Each number is 128 + 32 x the weight over its row's rms, rounded and kept within 0 to 255. Layers, rows and columns count from 0. The size above them is the row's rms in percent of the matrix's.

# layer 2 MLP up, 1280x320, rms 0.0878, rows 852-873, columns 160-319
size [ 69  91  92  99 103  96  94  97  85 129 110  90  99  92 109  96  81 114  98  78  87  95]
[[144 173  88  87 173 206  66 154 122  86 115 160  98 182 110 120 175 151  96  72 120 162 157 121 133 163  70  71 148 139 115 106 160 186 111 134  67 118 140 128 166  86 120 176 188 119 165 172 113  97 175  85 163 155  86 114 120 121 146 175 130  79 123 115 129 177 120  93 112 114 160 126 168  91 217 166 110 105 147 125 129 135 156 137 109 122 122 122 167 214 130  73 139  67 104 155 171 143 102  83 138 150 136 141 113 118  83 127 150 132 132 124 119 135  98 148 108 182 139 172 127  99 138  83  55 178  78 148 134 136 184 116 136  68 104 119 147 105 100  75 133 121 111  85  80  99 139  94 163 116 123 105 141 139 156 144 134 149 122 117]
 [136 156  92 144 109 126 102 132 209 148 177 217 110 151 122  90 150 137 109 122 166 153 149 145 148 196 129 123 113  89 121 142 138  99 122 109 107  44 141 126 115 160 105 124 103  95 110 111 164 136 101 119 125 122 170 128 137 119 140 153 136 145  83 161 149  60 139 150 113 129 134  95  73 130 148 109 131  82 136 135 119 119  70  93  94 130 157 118  85  95 150  80 110  85 155  81 122 125  93  76 198  91 116 165 180  93 129 109 118 135 133 101  83 152  68 149 101  96 137  99 126 141 166 139 138 134 136 110 113 181 147 195 100 141 130 125 110 151  81 145 141 159 140 139 130 134 202 175 173  81 103 120  97 114 122 181 127 179 103 129]
 [165 148 164 158 133  94 150 150 138 117 161 129 145 141  91 174 145 119 107 104  90  92 121 110  99 106 154 134  57 140  89  43 117 141 175  92 129  82 146  88 168 209  99 127 194 150  99 125 104  98 127 172 192  56 158 110 131 130 126 114 161 145  84 207  87  74 112 104 118 127 193 136 105 137 131  97 157 137 137 177 153 158 156 144  97 124  83 213 144  91 112 167 149 126 181 121  88 136 212  99  38 136  84 115 128  87 167 106 101 136 101 150 165 139 149 150 126 128 119  95 116 164 122  75  89 132 162 120 124  82 115 181 130 114 134 111 175 156 124 139 153 140  99 124 114  94 134 117 118 208 172  97 119 162 116 106 175 113 176  77]
 [161 117  97 161 110 186 104 137 112 105 176 135 159  70 209 144 122 186 100 125 146 107 141 122 147 128 119  97 144 167 146 124  77 172  75 152 158  92 143  97 124 103 114 147  87 106 129 132 145 160 118 134  89 155 150 162 148 168 209 133 108 121  77 186 102 152  85 140 115 135 119 169  59 122 118 168 150 174 139 143 112 179 138 129 117 126 130 129 146 104 102  87 119  98 162 123 115 101 140 125 193 155 184 102  87 164  80 194 136 128 121 136 112 147 147 111 129 107 160 147 173 224 110 130 104  84 112 110 143 174 148 174 126  67 143 125 163  82 119 100  92  89 107 137 133 133 144 108 120 145 136 113 103  84 135 118 138 113 160 118]
 [150  98 137 131 122 120  85 117 150 126 161 206 166 108  81 170 141 129 156  92  82  88 127  47 113 119 151 145 123 117 139  69 168 109 146 170  99 134 177 114 188 140 119 132 168 101 101 142 153 166  93 106 151  94  95 142 146 155 133 103 158  78  98 150 145 123 116  83 143  72  87 131 170 185 102 237  77 120 159 121 129  92 128  79 111 200 163 140 125  87 120 159 151 157 119  91 128 181 139 169 117 116 145 115 137 130 124  98 154 115 173 114 200 186 119 105 109 190 103 127 112 105 134 120 116 141 169 107 153 134 130 105 147 140 140 176 120  33 106  85 134 115 133 122 108 123 116  78 164 157 139  71 104 177  86 115 115 149  99  78]
 [101 132 144 170 109  86 132 126 104 159 129 123  86  71 127  97 139 175 137  79 160  84 136  83 133 126  87 111  82 158 113 118  87 105 153 173  70 105 163  72 148 204 133 102 144  88 140 152 175 103 147 128 124 148  51  81  98 144 125 192 144 138 142 114 102  20  93 152  93 101 131 165 109 156 111 157 122 127 135 143 113  75 100 132 122 127  88 101 148 115 107 186 165  79 116 130 126 143 110  94 125 180 145 187 157  87 136  98 141  75 135 115 179 146 146 110 195 161 109  78 131  97  77  72 122 140  97 103 118 181 131 172  81 167 137  91 144 183 156 149  95 103 138 161 136 139 142  86 119 118 140 153 124  69  89 191  84 161 131 125]
 [148  64  76 139 104 106 110 113 140 119  84 110 124  59 201 184 168 132  64  88  89 129  52 120 116 161 157 111 183 139  98  60 127 190 119 136 115 149  87  94 114 139 119  99 142 107 170 137 163 192 105 115 162 176 122 174 160 129 142 135 197  90 109 185 107 165 138 148  96 132  91 160 131  86 148 157 103 114 148 191  99 119 138 136 118 155 151 135 148 122 143 108 199 135 118 119 100  98 162 121 102 191 173 112 152 114  65 157 129 105 127 179 148 144 149 148 177 169 163 141 107 170 102 108 105 161 138 154 157 147 154 171 144 135 162 107 149 192  97 118 118 130 105 162 141 143  95  89 124 105 148 109 110 109 132 119 127  87 192 162]
 [154 144 157 168 103 148 117 100 114  89 125 164 143 151 132  91 108 131 115 143 183  91 114 160 127 105 125 119 190 145 165 134 131 120 150 144 110 121 163 182 128 203 121 109 130 152 121  82 113 178  83  85 123  52  99  79 159 169 103 159  84 110  55  68 188 125 123  91 118 175  85 151 111 146 152 134  81 129 100 118 177 153  91 138 141 129  71 139 118 139 106  94  98 135 175 151 107  97 183 108 120 123 161 141 100 107 153 123 148 133 179 117  91 103  84 108 145 149 152 131 171 113 122 114 126 148 150 156 160 149 127 130 151 165 155 156  71 122  96 116 150 151 140  94 110 178 190 123 172  93 171  98 174 121 135 113 131  96 101  78]
 [129 114 128  98  73 169 140 157 172 119  89 151 106 112  72 124 146 152 145 157 112 108  90 169 123 108 162 116 102 169  95 114 117 149 121 158 163  99 167 173 158 153 165 137  92 213  55  84 106 155 130 152 109 121  96 150 114 109 159 124 155 115 136 150 195 161  79 124  83 117 171  71 115 128 145 156 118 164 153 165 177 143 130  71 160 126 129 142  63 129 136 136 115  87 112  68 104 157 166 152 166 130 176 127 124 108 122 169 173  93 143 145 126 130  91 162 205 163 134  84 144 123 129  42 129 140 136 140 178 102 131 116 145 121  79 115 100 102 100 115 133 152 100 117  95 114  90 113 133  94 150 111 156 120  44 170 153 164 149 181]
 [161 144 126 145 124 159 109 123 167  94 165 161 152 131 122  79 123 175 157  57 137  77 123 137 149 123 158 114  78 128 195 169 139 163 162 146  86 142 179 168 152  97 152 108 110 137 145 179 125 148  86 143 104 151 121  83 143 173 109 100 124 149 101  94 128 188  99  99 200 149 194 162 103 143 162 162 117 156 134 136 191 138 164 113 166  86 101 109 139 149 117 112 113 164 122 119 119 126 133  98 131 150 140 143  89 128 119 136 124 117 114 116 154 121 117 153  78 155 118  97 143 173 147  95 152 101 196 113 118 140  56 103 139  94 123 124 156 119  95 139 107  80 149 150 182 133 121 111  95 102  94 134 147  88 147 190  55 137 186 129]
 [119 132 107 134 148 149  99 144 137  96 112 182 153 130 175 166 118 116 144 138 100 126 108 137 117 130 154 123 188 135 104 107 106 173 165 116 137 157 124 113 112 126 113 125  73  72 139  76  81 103 126 143 123 175 114  78 163 135 146 154 103 140 134  91 100 121 126 126  70 135  87 106 147 138  81 147 110  90  79 158 111 172 161  72 135 136 202 141 186  95 145 174 119  83 171 121  99 121 157 138 155 157  88 137 161  98 117 110 143 135 175 131  41 124 137  66 160  87 131  90 144 133 106 124 147 101 100  97 132 112 104  97  91  70 148 157 122 126 115 123  56 139  91 155 118 107  94 196 114 105 167 157 140 164 146 126  93 179 105 207]
 [156 133  86  93 126 148 135 111 123 127  94 150  91 133 145 153 125 111 148 113  84 106  95 143 202 102  86 143 175 114  99 160 143 150 150  91 156 158 124  94 112 167 170 133 115 117 131 100 121 147  45 100 141  81 207 165 167 161 183 163 136 113  76  86  81  92 146 126 153 158 142  68 141 124 172 130 101 130 137  85 130 112 126 115 179  87 152 114 158 183 143 148 168 157 127 159  92 134 193 218 146 131 176 145 158 119  84 130 126 126 136 100 113 136 122  82 168 145  85 117 119 110 106 121 195 160 174 122 153 140 108 112 200 112 140 119 101 116 122 152  84 168 143 136  60 136  92 161 186 113 113 126 139  90 106 111  74 107  74 107]
 [117 155 144  75 172 109 103 108 135 161 129 179 151 100 146 146 142 135 157  61 132 137 167  82  85 118 136 133 180 174 139 124  70 137 145 164 127 107 106 139 111  85 142 118 114 165 148 100  82 200 211 140 152 116 102 129 136 120 114  80 150 106 183  98 104 143 111 134 158 122 159 126 131  79 138  88 128 149 132 147  91 108 120 156 165 105 112 100 163 165 117  85  94 110  71 132 105 183 123 174 138 141  95 154 126  64 190 107 190 124 135 160 164 194  97 143 212 158 145 141 129 127 117  80 117 111 169  85 154 145 120 126 160 109 111 120  83  97 116 150 142 119 110 194 186 147 153 186 138 111 168 202 126 137 115  98 142 177  76 141]
 [112 111 121 180 150 121 112 136 133 112 104 151 143 163  54 132 120 117 178 128 114 202 116  89  93 114 154 160 130 114  75 106 144 102 119 150 130  84 118 135 128 180 174 131 175  84  65 155 181 165  48 121 129 135 196 126 153 159 136 159 158  95  46  80 102 133 128 132 111  88 191 135 108 120 148 169 135 142 155 114 166 107 128  60  91 166  71 114 112 148  83  83 102 132  96 155 122 121  97 132 165 101 121  60 170 133 137 110 210 135 154 110 119 134 108 133 160 147 100 113  96 147 160 148 132 139 146 170 179 125 122 123 126 100 110  97 172 136  77 109 134 163 103  93 155  74 152  82 155  67 118 128  94 123 221 189 154 160 125 140]
 [126 130  94 128 134 110 168 163 122 129  65 173 175 109 156 181 104 150  76  59 101 127 189 133 150 104 156 114 107 131 167 144 124  99 117 100 170 158 128 123 149  86 104 164 132 121 155 105 125 191 104  80 163  76 188 179 142  95 114 136 117 129 114 124 100  94 113 210  98 115 129 148 119 114  92  83 124 108 151 140 101 117 156 147 153 159 143 128  71 126 117 111  93 162  74 126 103 143 163  79 181 135 128 106 115 126 113 131 115 160  68 146 173  92 120 186 118 151  37 129 193 121 135 102 160 190 120 185 122 195 142 159  68 105  95 134  75  93  94 100 160 137  72 151  81 136  97 112 201 117 160  96  89 120  97 174 123 114 151 151]
 [147  97 119 135 178  82 127 148 168 104 136  91 103 123 162 166 120 108 111 146 125 178 126 150 147  76 173 133 156 164 109 170 139 128 120 146 144 140 117 164 145 153 114 114 169 124 129 113  45  64 128 164 108  86 130 204 126 142 175 152  89 191 177  98 106 124  78 156 107 129  93  80 112  96 104 130 117 146  98 133 128 134 161 140 122 109 131 164 113 144 148 178 156 153 120 152 177 129  67  88  46 153 118  79  58 117  99  92 114 172 135  53 126 155 177 157 105 132 175 117 139 162 143  93 146 129 142  88 155 117 139 211 126 124 159 120 166 195  79 190 139 152 133 152 124 143  76 134  89 140 119  95 165  77 119 122 125 126 157 150]
 [116 198 187 211 154 138 103 107 159 124 157  94 119 118 163  79 149  74 166 122 127  89 139 115  66 145  81 121 154 122 155 141 134  91 125 103 122  61  71  85 119 159 152  99 129 131 145 129 127  88 136 106 137 140 105  98 159 153 215  89 132 180 173  71 101  71 136 117 149 114 130 140 151 146  90 102 182  92 135 123 143  99 152 124  72  94 116 160 154 121 157 109 145 148 133  96 125 158  61 105 109 172 157  38 139  64 171 136 148 146 157  99 101  71 189 107  91 129 112 135 176 105  99  88 100 137 157 145 109 141  87 164 152 141 174 144 120 105 124 148 123  88 129 152  98 147 147  68 116 110 169  79  77  37 108 144 108 153 132 115]
 [ 97 141 113 136  94 164  63 150  62  67 125 231 208 131 112  90 123 174 173 146 128 139 156 142 132 195 192 137 148  69 147 113 148 131 117 118 141 164 127 167 134 104 155  39 102 147  92 144 132 120 106  78 156  96 136 137 188  91 134 108 158 160 176 162  54 135 120  99 102 116 114 133 115 146  86 131 153 155 162  67 109  87 144 112 179  84 146  69 185 166  45 155 172  77 121 135 145 154 141 119 131  83 167 163 119 172 128 115 125 166 125 126 140 140 133  91 144  87 145 159 100 153 159 179 117 159 140 118 119 102 161 143  85  96  98  78 126 127 112 129 127 148 164  83  86 141 125 124 119  42 133  92 130 146 159 170 107  95 132 161]
 [156 186 161 127  93 162 120 111 116  85 104  91 106 186 142 149 152 142 173 116 136 117 113  80 121 133 161  84 141 153 133 104 169 149 133 182 106 139 146 122 106 149 191 112 139 134 114 119 162 142 103 133  96 122 165 121 150 127 169 134 152  78 125  95 165 122 114 153 134 183  67 182  92 167 114 161 118 110 133 139 156  96 149  84 105 170 112 169 114  90  91 127 176  98  51 127 122 150 166  85 193 136 122 119 126  97 108 146 137 207 129 155 139 113 112  76 151  54 167 139 123 140 104  71 118 161  58 129 150 239 100 135 114 113 139 171 148 101  73 144 120 131 149 119 128 130 176 141 192 117 134  86 137 144 170  98 101 158 168 139]
 [110 113 102  84 111 116  68 143 222 224 163 123 125 121 131 125 135 148 172  59 115 108  89 140 135  76 170 110 120 140 154  93 129 159 199 117 126 109 102 154 119 154 109 136 160  91 120 124  64 137 115 141 117 120 155  93 186 132 169 116 127 142 203 121  48 118  82 115 120 117 110 109  45 189  76 106 104 150 128 135 125  97  93  99 139 111  91 100  88 139  90 121 127 202 146  87  92 178 178 175 207 136 147 101 116 133 118 170 114 128  83 139 108 131 131 134 169 185 178 141 115 136 132  72 126 222 129 129 163  66 159 133  99 141 142 114 130 170 152  49 155 149 149 112 103 157 126 125 106 121 163 171 145 115 157  82 173 126 123  79]
 [105  90 161  74  66  67 159 132 132 164  93 137 115  57 152 166 162 147 105  56 128  94 147 139 131 165 103  71 107 160 141  79  34 103 161 174 106 133 159 128 125 112 126 158  94 210 180 147  90 171  73 102 101 120  92 153  92 117 105  72 133 180 130 157  89 141 106 154 149 101 181 113 139 158 139 118 112 163 160 167  98 100 134 108 114 133  89 111 129 164 148  96 184 171 143 165 144 152  92 137 212  97 119 126 155  73 109 101 137 134 130  74 152 142 106 118 118 112  78 196  61 189 102 111  91 138  99 156 128 104 128 175  86 144 164  97 109 175 146 126 151 151 146  86 178 125 119 107 117  90 119  97 103 137 139 135 114 107 108 101]
 [163 100 131 175 112 106 110 115 146 110 114  80 136 153 144  98 127 128 184 117 172 123 123 137 121 163 148 142 111 134 119  96 147 108  97 130 101 124 170 104 109 101 131 200 168 155 115 121 105 138 195 115 119 115 148 115 154  88 107 121 144 122 138 147 121  77  76 130 128  88 137 119 138  95 133 103  89  73 187  91 138 150 133  91 138 144 164 175 101 116 120 190 182 161  85 180 130 125  88 161 146 168 160  83 106 166 122 167 143 179 152 105 116  99 147 148 187 106  55 139 247  99 103 122  90 137 118 150 165 133 186 177 151 143 123  78 159 145 154 135 145 154 143 169 127  99 164 142 126 135 245 101 105 147 161 121 131 168 153 138]]
# layer 2 MLP down (transposed), 1280x320, rms 0.0848, rows 852-872, columns 160-319
size [ 85  99  97 118  96  99  95  90  89 126 108  87  97  93  97  95  83 109  96  85  89]
[[188 105 141 138 106 112 108 119 139 109 104 133 164 105 112 130 151 163 114  67 153 150 136 126 185 130 173 129 111 166 181 131  87 139 121 144 148 123 111  81 159 155 133 190 123 132 114  69  74 108 144 109 122 107 177 108 102 135 153 131 151 121  84 105 182 176 193 163 108 133 155 132 133 128 120 107 101 152 134 150  97 101 118  53  59  77 138 157 113 115 128 104 125  84  59 122  81 110  92 122  94 135  94 121 124  91  82 162 136 166 154 101 101 168  94 138 129 138 111 103 112 106 141  62  76 103 120 169 134 143 132 109 137 132 112  87  62 125  90 115 138 111 188  60 101 166 137  93 156 140 118 173 126 116 159 163 118 134 149  99]
 [128 149 181 142 146 120 134 101 158 128 114 167 154 127 137  95 133 146 140 126 118 139 185  78 138 130 146 155  80 101 105  65 156  98 122 140 106  99 111 105 103 149 146 148 127 135 110  76 100 112 107 143 118  83 127  83 135 147 160 109 194 133 135 164  93  46 124 112 105 115 126 119  81 116  96 117 127 160 124 128 123 111 134 116 130 181 154 135 146  82 164 135 119  62 153 136  89 161 155 113 143 114 171 133 202  84 137 123 137  87 224 160 148 148  67 131 151  97 109 143  90 138 163  71 127 148 121 164 105 115 115  92 142  42 115 129 178  82  99 121 118 134 118 138 179 155 205 152 112  90 157 117  64 148 157 168 117 170 126 111]
 [116  54 140 182 126  72 135  91 148 131 119 163 168 109 159 197 177  93 145 173 124  99 145  83 116 158 111 165  90 110 128 135 129 162  84 134 106 169 167 137 165 105 184  87 181 191  76 158 143 136  95 124 116 117  73 154 124 168 187  99 114  81 119 126 119 114 113 130 172 146 166 135 119 115 172 119 141 164  62 157 117 168 172  93 175 111  77 124 142 163 191 110 155 134 144  86 112 133 150  83  90 124 121 208  61 117 159 147  98  86 116 172 111 169  98 131 139  97 139 133 147 127 210 119 107  98 193  96 200 113 102 127 110  77 102 119 113  97 147 112 126 137  79 117  72 162 148 131 116 191 142 102  76 131 243  97 158  91 157 191]
 [ 80 108 130  98 112 131  39 103 107  71 151 107 158 112 155 147 181 130 155 128 116 122 159 190 142 169 144 147 152 104  81 118 119 133  60 104 166 160 121  50 152 103 134  92 185  94 109 133 162 140 147 109 171 155 149 160 116 171 164 105 112 144 170 175 116 149 103 215 156  87 115 123 111 157 103 130  86 179 176  93  91 163 132 152 155 195  89 155 119  69 154 158 190 123 140  89 152 143 148 159 130 172 159  93 155 148 114 169  98  60 113 126 153 173 181 169 205 115 187 129 138 152  76 164 130 110 101 129 159 148 109  91 167 120 120  75 124  83 115 129  91 179 175 111  94 109 136 110 114 197 130 103 121 126 104  97  96 129 163 167]
 [172 102 134 150 132 159 133 119 113 134 160 135 156  97 140 117 101 123 109 104  83  50 128 126 183 120 122 111  78 118 116 174 126 117 172 146 123 117 128 119 152 121 119 142 136 133 104 200 161 145 135 120 144 126 122  73  93 129 111 118 140 136  69 138 120  96 143 141 147 148  80  91 181 127 108 130 150 148  84 150 132 123 107  91  83 134 148 156 136  92 131   0  65 159 112 105 183 168 142 131  97 172 185 102 147 114 138 101 136  99 131 128 143 187 115 162  81 129 128 110 117 148 137  82 138 139 166  90  52  52  50 133 119 121 205 156  63 110 144 127 141 132 147 118 132 148  79 164  46 145 154 125 131 107  73 112 117  96 126 108]
 [109 102 110 141 115 110 166 168  93 127 118  58 121  88  70 119 162 132 142 169 187 165 120  98 116 140  87 130 143 122 173 127  97 132 146 174  72  95 159  65 103 156 122 154 127  91 118  91 171 110 108 144 129 111  81 148 111 105 120  75 113 153 119  95  21 147 133 101  23 109 107 113 156 141 103 205 113 137 152  95 169 127 135 148 161 171 156 104 141 178 101 149 152  82 149  87 153 159 163 121 147  82 123  68 136 144 111 112  79 117 118 183 116 188 118 144 184 158 159 117  94  98  52  86  98 133 105 114 108 124 104 165 123  48 147 107 172 119 128 136 112 111  98 123 155 113  91 100 162  86 103  76 109 131 107 158 158 130 122 104]
 [ 81  62  99 126 130 125  80 106 129  90 149 150 167  76 204 150 194 145 122 114 135 169 120  95 130 153 168 126 214 142  93  98 130 141 127 148  86 157 122 143 151 201 140 102 133  82 166 164 109 172 116 117 152 158 117 161 228 115  85 142 133 151 130 139 100 159 135 140  56 132 142 181 120  97 106 119 112 104 118 190 114 128 175 145 144 140 122 147 163  94 131 148 134 148 139  93 128 140 183 106 117 185 161 107 176 123  69 163 148  91 115 196 184 158 170 169 149 119 172 133 153 135  85 107 148 121 145 166 123 131 175 203 172 144 154 101 117 173 100 124  73 106 134 137 111 124 113 148 145 156 142 100 140 166 147 172 149 173 173 148]
 [ 99  76 121  90 118  96 137 115 106 128 134 100 144 125 104 151 197  89  95 158  89 124 139  52 178 114 123  95 140 150 133 123 158 111 144 107 161 110 171  75 158  76 121 186 166  91 176 173 130  86 168 148 133 144 154 139  50  97  92  70 180 112 182 118  52 146 119 132 123  52 157  82 124 129 148 158  99 131 107 187 130 142 101 134 146 170 145  91 100 114  90 169 205 146  88  62  80 149  72 170 135 126  68 155 127 185 110 150 112 109 115 153 137 134 137 173 114 138 129 139 128 147 118 143 149  70  89 126 152 183  83  80 141 149 128 102 223  82 192 153 113 170 144 106 127 136  96 118  98 136 122 102 120 177 133 185 123 168 124 131]
 [120 120  93 138 129 127 109 136 132 122 156 142  87  93 113  42 137 152  72 131 160 141  48 145 120 151 177  99 152  93 148 140  58 126 102 129 139 132 106 115 119 131 118 105 157 132 151  94  73 137 102  65 105 172 175 122 147  83 164 115  89 153 128 140 117 144 120 175 130  94 137 140  99 125  59 155 164 136  87 119  93 157 111 168 126 111 186 126  97  99 194  96 120 132  74 114 107 119 139 133 156  91 144 127 111 152 165 130  82 116 120 171 115 129 105 166 133 164 142 199 194 123 105 178 107 147  88 127 166  61 133 126 118 103 129 149  74 135 146  95 132 132 137  93 127 133  80 177 127 167 119 157 144 191 114 151 156 181 136 125]
 [157 131 144 133 100 235 140 144 120 198 152 119 133 107 126 192 144 136 158 183 141  98 141 165 139 117 116 109 164 190 155 170 133 146  76 107 149 111 123 151 156 185 104 112 181  86  94 149 188  57 157  88 184 168  89 149 152 198 104 179 164 100 144 126 138 141 164 121  74 135 154 131  59 139 130  89 105 138  90 143 113 102 133 164 119 144 111 128 138  76  97 166 146 120 224 112 136  99  91 123 167  98 128 168 115 183 153 124 126 135 121  96 110 147 102 103 129 181 147 112 170  96  79 118 154 149  95 141 171  69 154 139 148 106 205 138 124 140 156 165  85 146  74 154 122 111 167 101 125 104 168 116 132 108 156 130 136 171 179  61]
 [170 161 151 122  55 132 158 139 127 117 133 100 127 127  90 159 122 104 167 178  71  97 106 135  93  76 141 137 167  89 153 113  92 151 139 112 176 129 176  76 121 130 136 144 141  98  56 125  92 152 167 164  97  87 122 156  95 161 130 151 145 169  83 121  87 144 172 167 106 145 159 131 157 108 125 112 182  99 129 149 130 165 181  81  93 162 106  19 139 107 181 133 186 139 149 131 105  82 165 124 110 156 159 126  46 170 101 165 176  50 153 145 164 100 160 135 146 106 160 186 106 116  90 115 138  97  93 170 145 162 150 147 117 151  94 135 133 140 153 118 143 104 130 115 126  86 101 137 151 139 170 111 157 221  81 132 193 129 123 116]
 [128 109 141 167 136 101 172 153  88 104 128 166 177 180 121 116 127 161  69 130 125 107 126  93  74 156 131 147 142 153 109 129 102 108 104 143  91 130 152 131  65  71 132 121 154 100  87 130  55 120 130 102  98 160  95 119  84  82 124  83 118 186 178 121 167 132  92 134 120 112 102 134 160 144  45  94 151 116 120 198 111 166  89 121  88 161 136 127 108 100 153 118  93  82 135 120 129  85  87 118 129  90 117  82  49  86 195 137 136 153  91 156 133 152  83 158 125 116 169 104 160 123 110 135  48 112  63 123 127 121 131 135 100 136  99 158 195 106 134  94 141 103 142 125 177 142 118 111 144 104 149 148 115 170 131  83 177 142 152 153]
 [138  87 116  56 104 121 173 124 134 152 137 114 164  80 123  97 132 133 117 147  92  76 124  73 118 125 184 125 147 147 179 147 112 116 149 154 138 161 150 152  81  79 117 151 155 143 140  93 119  78 107 114  88 107 155 129 109 115 134 115 126 189  66 116  96  84  74 167 141 117 128 133 122 139 102  65 171 111 142 109 112 162 149  91  90 118 180 128 157  91  91 143 103 111 121 149 130  84 151 101 142  97 148 106  85 185 123 147  92  80 148 140 116 112 167 110  95 108 120 167 130 109  85 148 111  93 139 139 152 147 133 176  92 124 114 120 195 163  40 182 108 145 107 125  97 126  95 116 135 156 146 106 116 190 143 178 108 153 177 168]
 [140 151 108 152 157 143 164 115 120 146 158 132 136 172  98 109 124 150 131 121 133 157 129  66 180 134 132 165 190  95 135 120 106 138 134 142  81 122 140  53 194 152 139 146 109 105 187 153 172 106 161 145 154 124 109 140 151 124 137 118  81 150  60 138 146 129 142 126 167  97 197 183 121  89 145 132 178 136 114 183 176 160 163 109 161 137 157 146 103 118  91 127 103 129 125 125 100 150 121 161 136 108 124 138 114 152 119 166 173 128 139  74 121 102 141  98 104 171 138 160 141 102 124 185  65  81 187 182 123  96 114 133  70 108 108 111 133 130 152  83 163 149 105 109  67  87 152  95 166  68 150 116 111 156 106 148 130 174 177 133]
 [ 37 113 102 180 102 151  90 147 104  62 115 155 137 142 151 113 132  98 157 112 104 126  83 142 107 187 187 126 146 189 117 190 145 114 169  91 123 156 131 123 157 111  60 146 137 113 156 154 194 122 138  95 160 136  84 172 151 124 107 140  91  93 115 157 167 113 194 104 176 157 101 122 144 133  90 127  51 168 104  99 122 153 131 169  76 182  90  70  94 170 157  71 161 123 148 108 109 141  99  99 179  79 153 133  73 194  75 118 117 124 109 122 108 126 160 108 138 107 136 116 135 103 140 189 162 170  97 154  73  72 139  89  93 146  90 152 140 160 112 171 172 124  89 132 138 126  96 112  34 113 105 180 108 143 190 165 137 106 120 146]
 [100 112  93 121  75 109 125 143 139  88 181 109 158 152 116 124  91 155 120 121 167 160 163 138 156 135 106 198 142 140 138 123 107 129 135 161  79 105 158  96 144 148  72 162 160 136 121 113  99 133 155  90 137 119 154 168  40 146 182 148  87 159  90 158  98 143 133  76 124 166 154 175  88 108 115  86 101 168 156  42 135 157 136 130  90 120 162 162  91 197 141 194 120 103  78  83 120 135 129 112 135 199 119 128 140 139 134 108 143 176  66 122 106 146 137  64  98 131  38  93  99 151 172 152 154 134 136  91 157 124 160 196  72 114 160 155 170 180 106 145 120 128 130 127  91 103 143 122 102 124 109  52 113  91 123 149 113 129 155 119]
 [ 87 164 155 173 152 156 156  74 112 130 109 106 114 103 117 182 126 151 101 126 131  73  76 164 140 166 122  63  89 138 138 130 106  98  90 114 168  86 131 128 114 115  62 120 117 150 132 173 137  93 151 102 143 188 101 117 103 190 124 110 168 162 148 170 123 103 108 137 161 145 173 131  93 131 136 157 115 140 153 140 127 135 150 129  94 154 128  73 128  83 160 185 155 124 153 141 134 127 117 167 187 194  79  95  82 148 126 225 186 185 129 116  63  99 186 100 131  94 148 136  89 166 106  96 120 101 134 137  85 116 139 138  91 194 127 156 119 156 173 157 123 125  92 108 142 112 112 177 137 124 175  93  99  26 138 143 177 112 136 122]
 [171 125 142 151  63 173 143 139 139 147 135  82 101 185 129  96 142 168 149 127 111 101 168 175 116 165 172 162 173 186 167  87 146 113 161 138 107 141 148 113 156 184 128 146  69 124  81 139 157 159  79 165 113 122 158 124 132 182 124 141 156  79 111 181 150 144 108  85  85 144  98 162 124  60 155  98  99 157 156 141 200  82 139 147 224 176 118 144 188 179  91 200  96 155 135 133 114 147 140  92 132 114 156 100 165 133  72  83 114 169 145 106 108 158 158 118 103 102 122 133 114 117 131 132 165 136 155  88 132 198 173 125  88 153 137 132 131 139 109 127 109 134 106 126 105 111 168  77 124 114  85 114 155 150  94 173  97 108 121 119]
 [113 139 145 146 215 152 134 143  81 106 161 132 132 137 120 117 151 141 160 140 152 115 129 126 143 121 100 132 106 137 122 141 105 174 151 154 147 101 135  43 118 128 156 155  82 151 148 121 152 162  92 114 123  94 148 148 153 107 104 107  91 189 123 157 168 135  98 117 199 170  94 149  97 168 125 109 184 135 139 118 121  97  81 147 119 129 137 115 111 167 178 136 139 121  70  94 148 201 144 121 113 145 148  86 127 174 127  96 135 194 161 163 103 123  89 149 143 124 113 118 128 139  83 156  83 164 124 140  83 110 120 150 114 110  91 124 132 126 134  64 141 139 142  67 111 122 121 136 107 119 142 137 118 125 115 122 223 107 104  81]
 [130  42  99 106 120 105 164 144 202 141 162 184 123  65 118  80 112 139  93 126 145  96 131 131 121 121 106 110 153 129 139  59 148 102 122 114 197 120  85 156 136 162 119 152 122  83 127 130  71 151 125 120 166 207 121 116 203 150 206  82 130 123 198 136 132  85  80 117 126 155  95 132 124 103  88 116  95 202 121 149 120 142  88 138 148 139 132 155  83 186  97 119 121 186 125 111 136 108 164 140 102 171 105  60 174 156  76 165  79 100 123 139 181 155 108 140 119 188 173 139 127 125 121  96  97 140 146 101 131  88 151 136 125 131 109 100 191 135 162 101 127 159 164 106  89 117 129 145 154 158 146 153 145 123 174  78  75 123 166 117]
 [154 139 126  97 109 102 128 115 141  98  94 139 115  91 131 103 115 106  60 162 101 106 110 150 204 160  89 104  87 126 140 114 132 160 158 134 138  82 110 141 125  87 137  98 102 127 104 126  98 124 124 164  82  77 115 112 188  94 103  99 130 133 146 153  78 124 138  93 153 114 143  72 167 148 102 144 114 161 179 126  85 142 110 138  77 140  89 156 147  99 126  58 144 107 118 149  70 108 164 169 123 173  50 136 130  67  97 102 131 121 116  64 144 119 121 163  34  75 140 130 115 161 112 150  73 176 122 185  73  75 140 138 167  96 131 110 141 196 137 198 155 145 178 100 139 109  61 126 142 120 125  89  74 121 113 139  92 142 101  77]]